From a checkpoint of a small transformer trained on Wikipedia.
Architecture: RMSNorm before each block, rotary positions.
Training: a variant of SOAP for these matrices, 145M tokens.
Each number is 500 + 50 x the weight over its row's rms, rounded and kept within 0 to 999. Layers, rows and columns count from 0. Numbers have three digits each. The size before them is the row's rms in percent of the matrix's.

# layer 11 MLP down, 192x512, rms 0.158, rows 48-156, columns 384-511
096:588473537482638529568467607483464576493532505397494518491483460536485519546527467603482475525586454522530564586448571455510459424608522560528486465522540388456471522476491409458523518494479545417458402421463429500516485509567446532489470419580524495433504521540404408506519456535463440467429439506530609583493485481450475508524485476433528504515517539483516511509486423457493540577395
100:548539457498487476503463455560557442512453510543556429429539553404483472513506462582608520471524528457530566598488515496456532511483445514557571500383468506567523504424502505444579491481492598478480524520563519537592404547512536462502481446446538505425390425495583453534597508490429431516469519490516519558514440501443514520491538528537552577453568565543543525470519537522480532550552
098:514557437573490572425457452560508582542490625602462394427520566488576522438518541470370536522506499547542453506491474455533513422483552443514452571469507444523520515545478450486469495447462465436505510494644541543536506561437510482485481420427474619518419543597493599498522558520454523588471443477608443512516501471536507518502457411443535511538503584481513489461431492587591494572475
103:497538507462506426550471482457577571543442500570474489389398586492609514494479595453497494484451490495494512561493495383506480432450553494523518458512492492492551534445484443480484510548506475446506481450410522493464566461449405472556431580436464527433600513452522507470561521553488437516515467548540457571437451484481585554552534432487546483476509512526458493512474533500496388514548
100:438486406463474555557465525429528475474562510419480542569567429543496522381464484431512519564418512570441443485372435530485590450487497491488484498516473419590512480478496472467540493563541553505460483452501483547519595433555495413444455500469534542446526517480492537457502467470491504538523419531529595480507544566551506455590495508506501438526554540551510526525527422514544541396510
098:523581482442491496495461559560434480463544499471458535577456442500517526509435423566485405509543425541471516620523546481501548522414485530431464435474475507461513587483507556516488458516542531649584483467532497440454595539474495462552515518433521408468565537458532450529530469414535515466472497560483597499507483677514526442507506504562504592502548402457446582486531547598516438472570
093:470546437542515480471488469529492574505480510459375515564495461480468427510527486593470489452504509590519485391605495438550504435444546441450424428460397551506566556508492451414478506478530514457594484448519450417482518545408525492496499464434449526435560507466488505538553408457543399458417513530555524539458443492505512470520529458527523533549579495551455505487503487528496456532571
102:565452458505580487495486476465479566489525487479497541464432492505518521475488533442481526527494509502449531521350467544498536586514442542447463521441462524435563480513414503586406554418552540449470528541516434461514454512494464516491493447540563491555493501483509469518507505531425477448477501507434405357491466458602494481556555538517485487512569488568529621512517461537472488460464
100:431513443527545468411527576589579457543462562388498549432395542458475533531467616525547486450570469507557514456539529548524493553557368472432433459489571479411523467564461507505486572560498484520435481440561501489519512437507448453465454504406538520457516590462544494564498453482427504431442501453446537514492505486483583503442435456521552542413516597470525426565503465548618520533545
101:526570504565475499510495529549476501505588412484447468531551580599460482535534604425493525478453493506532502512462519534534483547585594429438499495446423452470533543503416403492489495501549539368528484403447494481529523583479513563482466420496450427456398535518514561597356437400460477557400455510552559564451493488434447517565548503552485522474507387419481483460501591517458523519483
094:513548439527520572455472522516515490500487502492420437490535459522460584534443557409461396487412568497517488584454588552464565486472520516520400533518524553527489490447486506509521601482539516433529506509485537448507513456481513457514483433459545554478535547607588518480472454456506486553497480522427561558536451473463519513586580537467524478444464592536536465496482501492534585463520
100:596504474507417458591555504566541525437528471541526479507496468557493496437536511546471478464465523463522437517482458520456497472477486572627446585448597642457495529549526576504546526550506456487486595491489528554496472488525566509540535501455569462371479392490467495514613495552458563600483408453535511462507519355447459549425500491424464463466499362451454529497532537457442481516604
105:455498552444548521424561443539547516501500410556562482574494565496479535534527519541570521517540526461427578536441509564563512519484509507432471465503560505488475559518536505539525519473486493502498480498480541552571522478525471460460454452475529560564520564548501461517387554492527491524487454564624456514499441510449454474486318476501540462589370506416508535515493476508463439581549
103:501465442529480425479441494460503539548380560404523443462581515462594431559463529516436434490573455557459409485480632557513638501494430573523479511443531416478480544446479458563573466507511555488476478488609486405408462495462586490578490544484577513541452525500470551540518518431491549461536458449488492512525428480498437441558504553526482461408496438509516429469583492488523593532449
098:560535451511412552454564547453519487541573491534430422488526522468454604519491457514565657504456488509600570605553595590497559485499451501476507483488465516533470609536457535524489520400626515537542542512535544491541507529557464526495521439479551486559418513458432507497424449519515525529497543419575510481529515506472647485462565535588510434535645493575437537537541503515445525479497
102:557503447535495524510409439464553537510451536535568489536540550563515523508484534582452452432562485424519551540576547454574459428480517435373507487495443455419464485490459496520469555470554533441419519515525550516456555517507448438558523498468480584399499503508534538446421505608503530605390508548632517492561620511541580447499476550497545454503551482521489516453591532471532560582441
093:510439453470519540466470599417527578559597453475459465547475564548390449519493549524523493502554520443538502524461465572513530493507530533444503556482511603494466484589380437462510454492510559512540547489550548518387518372391431534601434565559576453525449529554522500469576459483458507543412548537448545413523504605534498534539463516491580439377467498521528472474599535457554527493548
096:479481504485617477459455442499566428506488493444453564486461473481538536550490577504566537491547489513397471511467541608365426619448514444522550473510451568523564530405522558491509489506545502574568533506554536499472463498574563495527458532531552628511473485505583586531380522545488504467571486577429472482507545523411544436587573460476462486533561435444431536546502391533512480501489
102:482558554523489447544429505494462514514531462477552488509516529514534505500494511559569513509537610488532523499426525408508424506486370569519537510454515430470577440513405417515435506510569524505557525573494475594508470542561526434454511451403509505505486512496561510528535559575490463543584553496454488582528478495572484476521515445437408469481549471560590451528397439486616449482525
093:542508459517443498521493598480515596478506512451532507489422528485497483545508536544455508507522482573502563513519613515407384543461506465530429504577540501508483453528559425541432580556512498475517427506521484578476568423482518602536493616524447490503414629410445612631565501482493466440512530482506482490530584418493572475425454480512444462525475544510509534462528483541478508463461
100:510564525534552453384532527523450454521552445390486565521442572490438429510501414530429432537431386579532553562507492442446469497500484578552509440465502553577471434446520469522501518464524545559488546439455443454520470490546570428570539541502540579611617492484505542506561501493501533393464595602509481427491511459437537528449515526541478524521507521520504509483558449475540355463510
093:417478463560488399461538477474546473533538516520582486494455434559549522579528502497538441565420541473497610598469465494464530484514392438540468509481458586507561380553509493515535464451520465468519603450542409497461591511461512548548604595564467514502508511401467452476481566488480543438558508461501446457578515561520459532407525533538580476481520524638425517441544456448456508400496
099:508541516468424497420531470421473525556470553535468455485498520404540452497512556542568505495344479507520522418536573479546461619485440451444553541492491363558530556607452552511482518473520598491449503635579460485587462391405646513492631482434505538575600497438476522561532522533531456501492509521486534509598488495578453527480549418491524548553432529506473538621535463510493506549473
096:512430457496500446522526510525432540549540523517442450587450541503592519557452426484491521399465452537487394542574519442497438449444535528493515457544580557462420457483502532471581432461434452570523488564446547496522472529490462382483449491468535517465442423551480421442491560527522508465560484576526396545315433508477517454486464576653459491461506483535455489532504462445455433473535
101:410454491576492486629529494553552563544496479564455521462528502505498437463372535526487509444501543544504458447474525433487516459521527481530482432511479528492532500407560542447577463514508458572416506587564587566479552532582546530490489478416528503509391443464531493579511455513457484432578490523391474456436496567496473492547450469452472526613666505545595580548521533499469451435504
089:482576538478433405457497523472553557479490518441481500444422525589609512464574430429464502543474411376547495391484565545485503627487428469504489470617497539418517502443554573526549492503482503505448538386430434486479466536489554399566583464595470556515527486465463523515517566552529517489551476514528506401539530439441472485496458535544570490517553530603549485443496534568557562453440
095:485488488478458480533569428507573513457384442408456560454595540483570489506492561449525546423515420511495445474493389591448434450516498496500504578551481562488508570514524435518548482489479534497502473515562595468606566458516545511438527405550483443511460426378524512520525526535485542462476517491571562490522553533506474416536493416579572502472427548564570404638507500463449508457544
092:454437518590494650490493512469537464570482482585463482519544526549551475489490529387549556423562522507451519572489592393495372563400533475555492594592493569480478492476535474459353499430468463475473535623503521438542533495436426444558520520492555550435520527536514529515512556478522520441470532500547488525481528619456499548595512455424577510416484546478449556503532401522473559533523
091:451587513527493521524519460578466545477583528472428473455412540506485494331472513513474461538510469493460430576484448506570487408513578471355605453494479520551515579460517522475472509481494468473524493445544422572436520505384368516515649400444500451455458443411560464442450456487557473517483484396504514491447485553500539506452490670494578518494561575432475511456496527414549577512568
086:499567453486425465523496470356592464512465539487429490428463457493503549532539450464436453557523490475478470593412521575534537445488537538502469491468552470482417450523419494475507500557478413537442424487547529433520493426474458494583559494455491548502532555484515462540499514424544414457605422416503458444616452434521580459519420383574457382571357408550515537459569538525495629536535
095:418625537438423587500532497542567529440504542452651579563514350408498456510581493497499568529441512461546506554582525510397463437429512529431424493522473485565534427490454406490553517539492459551511428444506534535411594542472562523489520453452426522603524452535557540473508541442492450555526469513540545542456413530480551523468615505473532466533516482520546481509498554576449520438440
091:597472477496551440528491446542524470528438511364522468506451567486548489555521574574523452456477573590604472525488435562444468483422506545469524385489394489572501469544548461532506574547493471497501518499507473528474538549618558557499548501471468527510586576443464451482510512475455561484483476452529523436532523450417457493512509568584510424542433486537599574512503621631463483528521
102:548465486513485496511510509433469475490495583507449493633483525533482509502432440406476493517605498437470455576480490528446547415565471612618406498576462427451471434390546414475603523487525543585526554552573472565491425546496502372406462621590460535472513527635492548485443502444429493484513476398520516550556472501502439484508467443466480543480499587522548482549436514502471536509540
097:577511503428525417530515438498465518468513510413418434450486524385529500500504453577477481529610559475469478535451491535464574447472545592525480591536585447507534538496498455389585527541360503515485619500519457440491525547558521499464579576528474556540416558461513483511532551505476506483429511472465459534513679546499599532513535586442412511454566475465432536467567546474588566582509
100:533559431480476373494530408542530503523510455532500501570563487488507520579476545544566469471522528531549518407504416426473529499466497428587580597574575490527482512462500534481453684531412477470532494536510492435455556498489461587504538484497536482495506483462533429510528539447553520426469538584465533554462528545516388472446583512514549514529463450495542593492488424517527476443490
109:406579538611511599496559539492562546462496494443495460566519470504435557573614476416517564426463491534502482458507490497469481521538476575493624535481514506574524536496506479487448517484567415521501568494507487406479498470471506577504436501521502402538584511483516483506432552582396500541532485420502502554488516470513512470560462508460576404545577469521516547470491409539468558455472
089:495479426535430501486506553599517415550455542514433446510420535489481536474488491458520489519458444498530453519576473497503393463465552494510490472523559489542467491471488478576411470526538461472453624516610624525525418569541474519503472610637457524389460487524592533426501542598603582417530490491457445548429494439502576345524419485469462460472533487512382595445627451490533532460511
099:462499525512517501496520515459487551538509424545526553653510577506593514499482420511477502508538468441480463507574465457504532420505514592514503543485516526543559510556464593624501512527462503369495471482607582507439479548584516445520590531493469436539534442505604459472458567570525492470491472563482510560556591479371452543551553372586538558457529457469491448560548596461398493582481
097:518516442467455480502519548507524552514424521526539633470609425564524547534457516500515518540563397508444414557541473510516499558485480523459482553437393465480556522490471547465498486500542469551520472556490623542482580535527476497409473462519507490467461433466537515556463438515540600444479480503452422457468492357467624461499603446590510573580558460463490601560433447496374436351486
099:520462409507453555517479453472529579479456555554487481525472477511506563512474426526401467428470442507508479625613506438543444522487507461529451560504574535466481505488569552627482519445412399490447461439554495531510468449503465499521427492509447571523538441486537518531521527416516525422546517412446550509539494472457464414522422504569461500497526511609490482578462536403568538473475
100:473443538454536421439460533517498481596470519558493496469464426518443485511560452514512450503507507488543446495386457413487538461514471494504504508568451485468426512438535543487473387543433448514520436427460473526536480500498460507535517423560509502492510517504511546490492543478458493518572570464549529556471482458541563467493449401578495506596557531517505473435494509522558483452449
097:542412473431446513534501491487559542496454533579495505480664528555418432559440502550543506666577509562460443541487572553548600468547409624468485537437487418451538465453427520470500501544573536477491452535489582545542475564517368426430485483443503492550551538540413514515498459481544528442585493536453469484468508461533468471592553516442461433631562379480429541503463467556432464496416
106:540584551466458521561478589497403555472576502487497441536460545529517471515479580519558458559454505500604418587501514501560515429509512506460500440494454528477504507544451504518496553439456481529527616561461496550435529458499537517493580544487548510509558568562564507490454465505482542524444603551457499576486508479559484523556535429488535567573468515493467504437443501551472506528435
097:428494516445509584554512519552486530423380498493555447481501449552554464524474601488542554534495554507544443489505430466541542516564520442407446500542509443524393462478580467444538494556503476375465456491506497464499580544547554489458507467551472470382497521544546409470472456473567540564527456605543558496597442525536467491472495470550523504484502446499406476538503392523546571493513
102:533480505492459449428511461554513543521473499597543457578542487475425529402566607505425575463500456465495531537513553566501523588480439414473419482451481542495480496434429512608469472512512459576453573634409495431559493597530438501473531512484445515473513476508445467488476554453501451470532500460527477538467458508461463507578501418590494525602505481487510402547501549576499574445487
093:497472555472502515487531464576514407533462585519616534509538446421513408504492529538490592507586408529493512595473424491486580493588523514559524619455443529542511548513470438574526473513463548400536484554554482555435522451481516488501541466496523546499523522480507556601480521546542562485511457532520485480510551522526524504574461562424470431434489535546372509524464587500448396515431
097:538484524528478574421442523555508424497452493533594574459578458508423419552435444593511563470517491475387496585543466531559552494463451503517448643471350434534504503477523463493544565403568456449564504465460480474538442504482524496445517544447484486512469398509463565474557493505444467519583490485412510482489517552518494506586377470404515502461557484558451408556520478537470486494573
104:490399461545507464473482505491511459552489540545485576456501533541495435519523563580463501466518469466528519581445590515544524462508533566457438422356539478530433479399522518498561582337535524463434462502413509472490468479410562488501516513495517449483449493465534422556497426576483537467502540505479578609497464514537495549507451490589550576536499535551595527505566442653485495551544
094:564498452537464485552554581516546521532537606469508436509490572537495501465448525445451433492569543482457503539477490469561505515505577526557472474481564511553546520420549509570473422471435504540415509516437596523605527537569442547477451542564491487525431522544521560505474545546511496545471566519538444500463517494526470490378435570525504538562454483493441489493518485499515618461559
097:518559493498500445481462448517540553486527500452482467551462478453377522624548538556554511462449512469446491529497526539517547581578474491465512543486532566521478350476554531527458532444506413492429495489518529523434571499570500504528435464474548539527447432497502417513508509479488445534564560491524449509494453513476523453586594503467542548467441565627533460582444486480580466544518
102:503468528563450508524548511464507599470555513484508521534459490453544528469536494532584580428493390537441528494536465523463425544588488456463488463497550472510478490547469466541531514501516576490481414562548576557439472550368549501512557466539506493420475432418494567522494521498562554464540558531501547412513393489420445576512554515538483523526477394493523502527470499499509498600552
094:477473439384497459491538480434447484549465602480574435456426532496540485454424496428542472459541492514437566524533441463530580533436513520495516426497441575503629570474523481498555424428467426420424594461499513463493529541467587419485411483546629548416539530453566484480446445560522458519516430538517487395489514504487517463572413546507501555433554421534554467602460556498432542445470
087:611367518473538491547443512553460542509438557519537499463530518576526570511437418524605525547577535575557570471390575461593497572505506452545600568455514469466563578555436485504539521548470382547565544516505486425501512539522480535446521545633557585563441476495521563427573515490561489474552471496439487455448492546544509598550492570572425533514607529415554538544555500562402443506485
103:455524460425531553481545482457432517489492458460522528518412462488516432499562513481534497481543505514476474513479492468508563548520491416513645589461528473572416416548471491551517524476499567477470472531487514460444467515446472511560462464537454534532572526502446570465450540547504453557569507546432546527448643502478458489633562477558453456464566444554556548426551397486452500561519
097:482481445440475525505513388444454477562536470602447467491579518575483471503559524489538467409427562518425618501447454507414550494522529496415512526592506322481515462471491568518445453575543555449398513503545506541464538465561423476594529516484539445478441424477537503533531469470528562496604499477536520551509440450511502536544501494615524524527393482493472545534474484546498556474566
089:533545457483483474564421494547475474412383643483475537492460585502448522585444444421530496463533532554535540566556501570455447504458461490661495470444486492481456503445519487481434468533472443584592522513521535554490545529489596533531595451420511458371394487415529476467593445527542595436475502475504539592500490622535503440454449503461518597501582525512530530565454451469521476515474
094:573506528435451504446515535496556525529547466456446542535561488455512478512572530469500562408494606538521419486515490503482617533541491533463570574548545542457527498494516501642483496482424488529541541530539575387512526526536447530533507481457498475537555601530530565424539526594522482485559546568457577441480528566488453359566447475431491522554519498542478500473571525510402485445522
101:509513424574481596475514429573450515599667579544444463516476485475534483480529540506422557450559547531527498476573437557461442503540571487555465449527485499522549522440466525575505422501446653471488540362575452520524425533526655456428573465521406507585492574486382584530473509461464538469447558483397527530497391492491492535516539527464454483478524475513458504475509481499500455560531
096:465451550577467524489563551603526540532484495554506520455391489453492469524404525489490485579438422537486365519625494474510515515434488429594549471544617507399510537498428567480599567498558478511460474510498484587513455517530548473526538492526419517509497369519570502450632508572600549477525507521472526533531465464452499511480458544521489530506452420597522489503484593476554455530475
108:492518597483528501511514509521479566537533439533597517561544492608450540467441478479540494468495548490474531523483468508487534412514463472512496508417520489543573437507649530453521489523496481557549516431516499564528484543583458506499513532501443480440480459505465504537509587532466454454435520519451423517588446534506542422539595599497559494479496573544423397484469537558545434532499
100:494461455494485482643379563492418609466447486555460489513468518557498498421522438585533517466558457548449513520480453453552512507495459513498390545503502573488509455493518435632508428575463465497550617447463532608494488497536488513498538557490449535575562470464486437562438541497491503452504512454531560495510514575551534476597395433519567544491477458330440420492492515624561533472535
100:413509517542425474523458606486531379491554518500471459482532531480516541478445478467512512513533554515516532531595532550473441558484608553469434595452611487458419553541388518495468458579505461452570502613501518539526432511484528411458459476382471496443362533555467523517478481550467585499481542533577581515516413504606497512470487506478483569403422525517643496536472472516502511580533
109:495557495452516535530493520489479366455513489480418575486488613451504484541587432420539628507495515486544466520557454505389548549502448486545504524613591449484397490550531490525532520543510461458474519556531493517502530497524543470459579469513378494517451411428484396429539514459500535410532427453496502552499611518508552490557498618472494502442441462509438518554522487480485432530552
096:558541532546467499500477512465488588485515455521590525491511433485471547542388590432561550471448381531561418512539504451443524504529464364473448619464535542460457475435486536506503491457486504554473496550504591499504482492533390472598533459439462526439572527487495530511513482468487480545428599460487421579515510544484432504535510576614537591547532514526414497501506512509453532463503
094:614465445500463499521488527527521573567506425398528521436512429489527456511470533485527568496578535532532522485549422466512678502498571560390442464576590624556411534461497393522455413532440478539422472525527472564416487576498489426519557479488596528493374544454531509498519433501484436461501498537539445501495488574468467565500534437484510518471492458540500392484481533566468519470470
098:503489487427479486426558486485510331458593476559534480466547579498506542532483539562510493458550548466417502548548527456534415516494531429509551479514493472495513477511476428585457495527488551501542463576508479440435494466495492558440429478498466590543515479523560611497440498460457514498471582475580551549501535494394477429548547469457483510595466580487507485544598538494544418607546
092:553460490506472455552494565513430502469511599409577498478484523478499456545461445517520492573532515458473457482617448383382530448504548429441535534432586570533481448440492550475376517538430550523416529581479565423568517525455473453429487498443515506556487511504518465454408491590539456462528530477514484520431446552484540436547495433509395541551485546519484490484427535408522519361506
112:565516545414551482501582539496583462480515530480484416410511513493519475493535455491360513556466436539418522410472489486540495510519540543448497442481460460541498507490541450490481440719498471486574528494480470460564589500368578532565526491566513541601404459486495506426493454545472530502492428542486521442492506493515562518442461497459516521476462419519561435533546515583527559505514
093:599591567477503530491416517406489513523467407458548503554453412549483521516495485442591543468465462496439526556426447461403566510454533527579542476465504476455491498510561449504429502570553520493547412451413546534485473497447595499435555499526396495490427472470465504461403515439524511469415485470501511515425481451498466466467462475563528486352521570477510591394570510494452506503555
105:567566415531471470520505551507506423545541498486508481510460473502612494490476542488507449498535528468493447383513429575561439448545453582557547485465442554530563480544539451518507440514485611443486383511416520527446534530611521533397461430501494423524470530498524548522497558527515530468501471547482606396437555487499466510495543628484530548541511548479473539549509576426512549556518
100:507550534580570436557490500461480495604504479475447495558609471447480487436485484443488468557478422570465461473521586480525448463502518449555576578501553518503542495462434431577487492472488499522509478552479543523628468543637378482490482501546471495592539540431510572523459505499557456494533446559552583476521521496514546454500486446510483445544507508513612543479589525431394435589566
101:536469490605517489504482504420403522423436524546493557460519602484428520506531553484528547603567517411589544496593514510584491543438481494503542423406476460467493602515462499468449474513508532498516525500486504538455543530559565489503532578470518531554386543494520541607475523482480513431498571507435408571446471478512410474376626529488510544502477451533492431458444466524544485469479
110:480395471547557406542470497492552443494527500488535497530495515495547544499511512505484457521431496499448450501488456418518545471511502520561583525459485625537536492569458529438477457585477492418497548497467469436529478615468508520480458576430608543628637501486513506483458563599471381450421598527485498647566478459473409514513456592567545520487485485484485445490625556480506384521551
101:580428514483540531547494445513573538592490429477462586461548517408505429428526505455499575432473513461519449498599464454462537398486423517608478458548444574523553536417525546478473525462509541454516553411572515465490505513557444471454417497433403561451553489486510434527558498510409449489514493635401532451532499404479509599550490440555518521454490479487540446514456398507425609574473
102:470586515446535536528575522449577442600552531520514422452554518539533440557437543415483555556443441574526534459576587473565479505479513611491409484480512395396490444482508460574408322469584513475486565545389473460448520599399446477504449483462472494450448567501505486432586508469525533509516562546551494451443464488499521461448492519573465551484474509468484482369514408513451375455505
104:471437532519493575452503471577509563567475465551550514486462491478530564459406441484469543488422454543553463547461517492517467575477561381516505471510518492515595468501478469549575459439490585472526473582517586474453431460492369504507500525556506566588490487408499483505469506488593434472529589530425475493512492574397481572526507524615546550473457440533522437571555552536505556517515
099:486597499492503395475541451548502517412413486457539520480461451416469410377464467498487504490408495537592463473482478459440491505448539488524569493493479490423333534574370515570493457508430501395552556441473535550428453610485471440525513477505540480532422435483553515518524409476435500495510446542427436406399529530496379553582483618565453477595401457398515483463426505472449343553510
106:440571471545527529501494458551493522470523441450513504457564479493452620541440521556442525496482527521507456405504490539483498515486486497436434427512613515496513527565491501609511487545553547468549465485447478505477441450624542512561548522452489575604528602483507447421502472546415548512399526491475377431540491515462432514558547571515532529465533468546477478562470538494482435565543
099:534547474477454547436481489444460535515395495504518507438415420525540476511538497412462472459454511484461509542461500540433543449590519482593478493534542556538537442488495554538467504363416490496476456422562575528446437469581521580521441525420533465420519475501568541555478398574531504551476454541538560553475506460535492507515547384390407512503538492535490606454469476517583474400434
102:429545567513398500528509517505562535521465436523608482422450453460457488489480496565499462469509523588475565498519465481454432448399531489471453482490443523510471465470468527527493467530538499524520480501486550464488507584569557508504518502589391484568542548479442550468482479456557439430453521482561462437490448519534475434390521414476437481597514510607487506541514559402530545477555
104:512526546438451465525536579523483454527562575514403570597526544434486498560534476578536478527463443451514469538509468590521579501593472474426477512576498478485479463516416468552521490588443466524461521482593524505542588509573440442464543416540507522440477483430411437436523503482448553474595533436541575518521519364486481453445590510429455495499460556506514557522442484501447455549470
115:491456510512576512544493547486492507514597476498555421519459367497453516485390609503527463445487610483509531580613577412548490569528432496517567556510511458468502402475434474451503519511501555443549539487432413521517518520498384426415450427446519506581441484424570514541579588473534439605571491606436460491475530390514540469464485567602522488532507523567508504483555478495516566474593
105:463450486566505541467447480540480447512444444415541578499622566510582500476460482662637529540496478521477485462622508555568442445551468486493504467524485544451511444453540490471439489339507548418559444475526571465502502559599490501455479443501406545549460563420507504455582458524440506464501465547575491581460470451503510480488527512453493489488442553530465514543506557456574506541554
103:538599554511534496511548471476431534497435436514517504485531477465499591482459566559461520464469486534484455518523476576505404494542453499450431553471519533449647501425600438456518495477476521541503532520438469488507519416621569503459450586455506586530501546573490528529429413577501503511577591498442536499576459434494523458544442425501541437505471416468475444546548494439526493495532
107:496443427473451577537492549513497453575525510505519477515425431442532522468415493530551516471488493515446442559514425482457473583388554531516605436500549525463478477472529542596465563418534488497523517495504511428508515505513584510462535495492407495515561543487466481658460532471486380466492599448494473509476455469479514395503548507562449409498428506488526531582474512445528555543516
089:521575584501470509529470547540568509506474541518587495531499535373562405515475465581449496556474460463565552482609460387555508483466453487517590436501460473474455536574546400458531441589507449608591440490436506562545447451675553510454474545484540486528508537559415473529492471481481446510532463534515547387453587524531506537493531519596567468577432530528506506507499565457457597604466
090:467582493525429499609559476575441445501441486500441455497565575518523484476560474460551490610501461440416595500517524505406580446478461452527545374553502628505530435441492505496500515409600522543431494432562507542535544497492478489539474469467524520493510458498526563495498447543571491534440517493457484535485507538476448434497534440498486528522495586539576600502481574585492636463438
099:465554489560553561555514463580533494483432524369540520478427545411555601464473502548469539537505507490445543541418598491508482425524469445552445603509419491524529531504569499502462581460497448429461472444468532498485501486537604535389571525473443524478566498407548444523484518451539495506553562444565560514524527410638432541467522451502515481515394421490555449546517444395477493429407
097:569486537546490394574495513465418474533461443476461574561530500630522490487485483426428574518482439510500455526446478509543518558525463562561536522521490511507499561412534590566531542472609502564575521519533485439468518518431460523471454503520462477449533446561524433499488477539528534474497390523443436460587496455588543625453390538579520515438575497550480489442490417454384572552421
100:515576511483512534429463528425459431529499409551543433456589549564456483427502461476450452518421453461473518530515489503407483541512424544503445486515597479446561490432530543496441521462561532461499457510525492522440445493501440437482419478458528513480517554586396411439509438503475496582579481548498427555468495603488407447568552486489485630650568481425491516519472497500505516556521
097:498449573595442498398470447494443530497469544554477425485436500521568630587454555521544477378551417518455487502542483440525536479400553489512437476475480478532445537554509528506477460477482587551533508442511471438509473498543445480588507466469567521476462596609456542517501467521510515551402553500491538510554499480499475473545431493504496454490485518502504519468525468554455490581529
105:459557526455529441517539538388498429525500499470430545634478543533522449527564448562468536509553520491478527508543497481546498543534477495507517509453448430474572472490462517507520482520547465457597496440432600573503477528553555464574525533545547470442580506497494475575595367436533432432472421462525439515556500482502550546372529516566570500487453576539545587547580489523450479481539
099:510465573505500431552496554427495483563571499465497501453470471441493667486518426513403426451489524418465443509535498533571401483467444581522437434554485531534503491469500495500566579456528534434447497504502384571484596540477543572520440423556587515502525486525436474463522508480444421397537490532641364531514501471418538533505459410499421421503535548417538484496428560496483540457468
093:475484488494580418595532496579541473540484493460567471521428543552514485478545496544492499485504469521449493415517432383465448431506561570553461464553475544567428401491405434555454533531512593454512547517482562466419422454510514431499445477577515498452411509491501475520477467549532508424531531458562452530547487449534423443556550465489503509520523526497520508494527490513513517555469
099:502489555493500481526516508634511539482528514498533447475524504418591530513503512521494438604565497498489491439490465500542500434611544458463505419517465476443490527565442548554381545507450521514446473525493551453440454446439443493423536509541529522584568548437528450545494503515539471448531536493431481434462559481489455465409431512509452570526507405636553540559551465477591461600521
094:505518520525510423433516523522381558583473530483443529444575460634482504604575435509483464445504413469489491546515530551536472481483518452460537495469551567525472561570488481513508562433534465460546538460470418544575508598427512540488495479473632488484547530546502457548429455559427490496512430517550511546497551493599467477542483491567510466470543468505488422465415474442551438509447
099:595550504618541481506495441501462480514504537442598490494452438519491571452425542462529575532431386489543404588472536475494445519467549588587395520528546545585505494575543530473522533491463430467414529537515532537478633549478578538442520518475524538349483471370507552552581390593501473415500482393441550529524509467568509600444482464482542508553473525512451503517534550436471388483508
106:449527508571445454569492467482551508483467478551492532518474498422457463603405504505530522456506526448546616539444532447512481613522498498502577495408458401374547474535469459487444489517525476510610553443459532507466434503507398476487536470533503509606518451524404476530544540463564468580506546366467466489474484547495490487496499598447483564572530395560428500501443456511551550499503
097:426464539566430612455476446454525523432482462484544476350502512404507442505479438509495442485464536459491491510496450446476480480433441490499460504484482393641488416399479489526482551484504583493455457610465493541446485539442479457537569517415542613549483459431472545507522565542494517398549525585479443516526504512489498531565401470446514491528537453447494479625519505418439423478560
095:528399466466433455603480549532462477522533492438435558443492551492419572502533433519514529473549429510445533520469435485470502532561468509566487558446418484378573451429542593490535424505610493538514470533559550489513521543513548401499558441438469471494553494498478633559464444472447562554609515451543520567556602532603531384533520497487506548530536477415416521481491570550519605532466
103:482478381535498508606549544445472472586456495496462470447512584413474511520530475507464564444570501570485535493470503416515459479518451513576534518530495540544494471506535478552446520442537525489579544598505468438517541578478497493503501490459364396505391463450484467490525455527527463437559566500516457512532522494574508572509602542596451520519534535526491516536513443381419494524502
097:403440530510464548476397453495394416434493448497523567413500535513493509547514551542457543534431517369539473560514524436525499479562532466446372504440543411528440613420558431519616473496489397456534503538508542571626549472604475500524486486510496533496492529475548583556315517563463428523453460420518467493447444503463510460398585534439474469483468473524491471561447453470513515492453
094:431489525428464437445502478413522462464428479485549475570406551587379431583455575555507476434385538435519492452543538546468542541481556532441495527581484480555469468496578428503452480479513450464495590467580561605574492506561496421440488448479530421563494446413475425504533580447533573461521447654556484413575500463468446541472469534400476491528521545594428408507413495528482463639478
101:503539528546600505518479542438462557568467446574568485524494509538531529434480538467599540451408571524534516573563619489527507333527490508567516511505454503528543531517511540463422533456421443501542516488414572474552515489510434512487503539514570489460462475476623459539493582456620457515430492467548511621484451497525462525565532506589580523431532485488480488495544536520532488531533
097:534376528514425576615522480459397518604548549490510491411546426609488500544498522506558528430453534530473510547481488548496408516441465472471490516500487436436488484478460522566509555527507511528541551683533480408518426524435477483501552534592492496475528480544547520551437525467543510480452548456537482522445514497489472512460528508492510516519570418490445485486513457510548461426495
098:397537481481506603466470546478455504541458418448520583462511518434470503527443471604491476494595563564540448490555463514431434539455483428509408498517443473537479502451507431538556541493550537412534469476505465557556508580475459486535500440477529548496485471419519523490459558451455509425465494529519519537509485532480486506450514471535490480497501550469472460606500412574408584522437
106:447453607513407444533442512420459435510516493484576439437570552501431483567468543560493498497471451492540404503481462557485463553495430489600510445600521520453454524577471521509452572518516525475432468536469499513454480470563545622513587425443550525359544525396450505478432435465441508458518548433551522566429445579509488463541499430634500575504519488461526530447526516530487415465388
097:532597456444479542555387456460503475470468562548508499506444551528461496474483619533557499466489477457503507486599537530455466664538472472524486500485501481433526459459565558503535493462499545499551449501516511454627433412548439406536614437426597460470498492520494592444509507460542518577468574332495497497409471526536504487523534438465552467529412503493481377611520480464634572498432
097:530421493650581495540527506552560485520590470451430596460555484391514549498482504521480529369448493532475529466528487490575517577546502466414531504563552499422441473490610502466441561457540547480545460477500445464474513501510442508493489466558431464517508503595532523511469436554436529497441479571505574458448430474519435525577461486536445490428552456579558518472505428452411522466551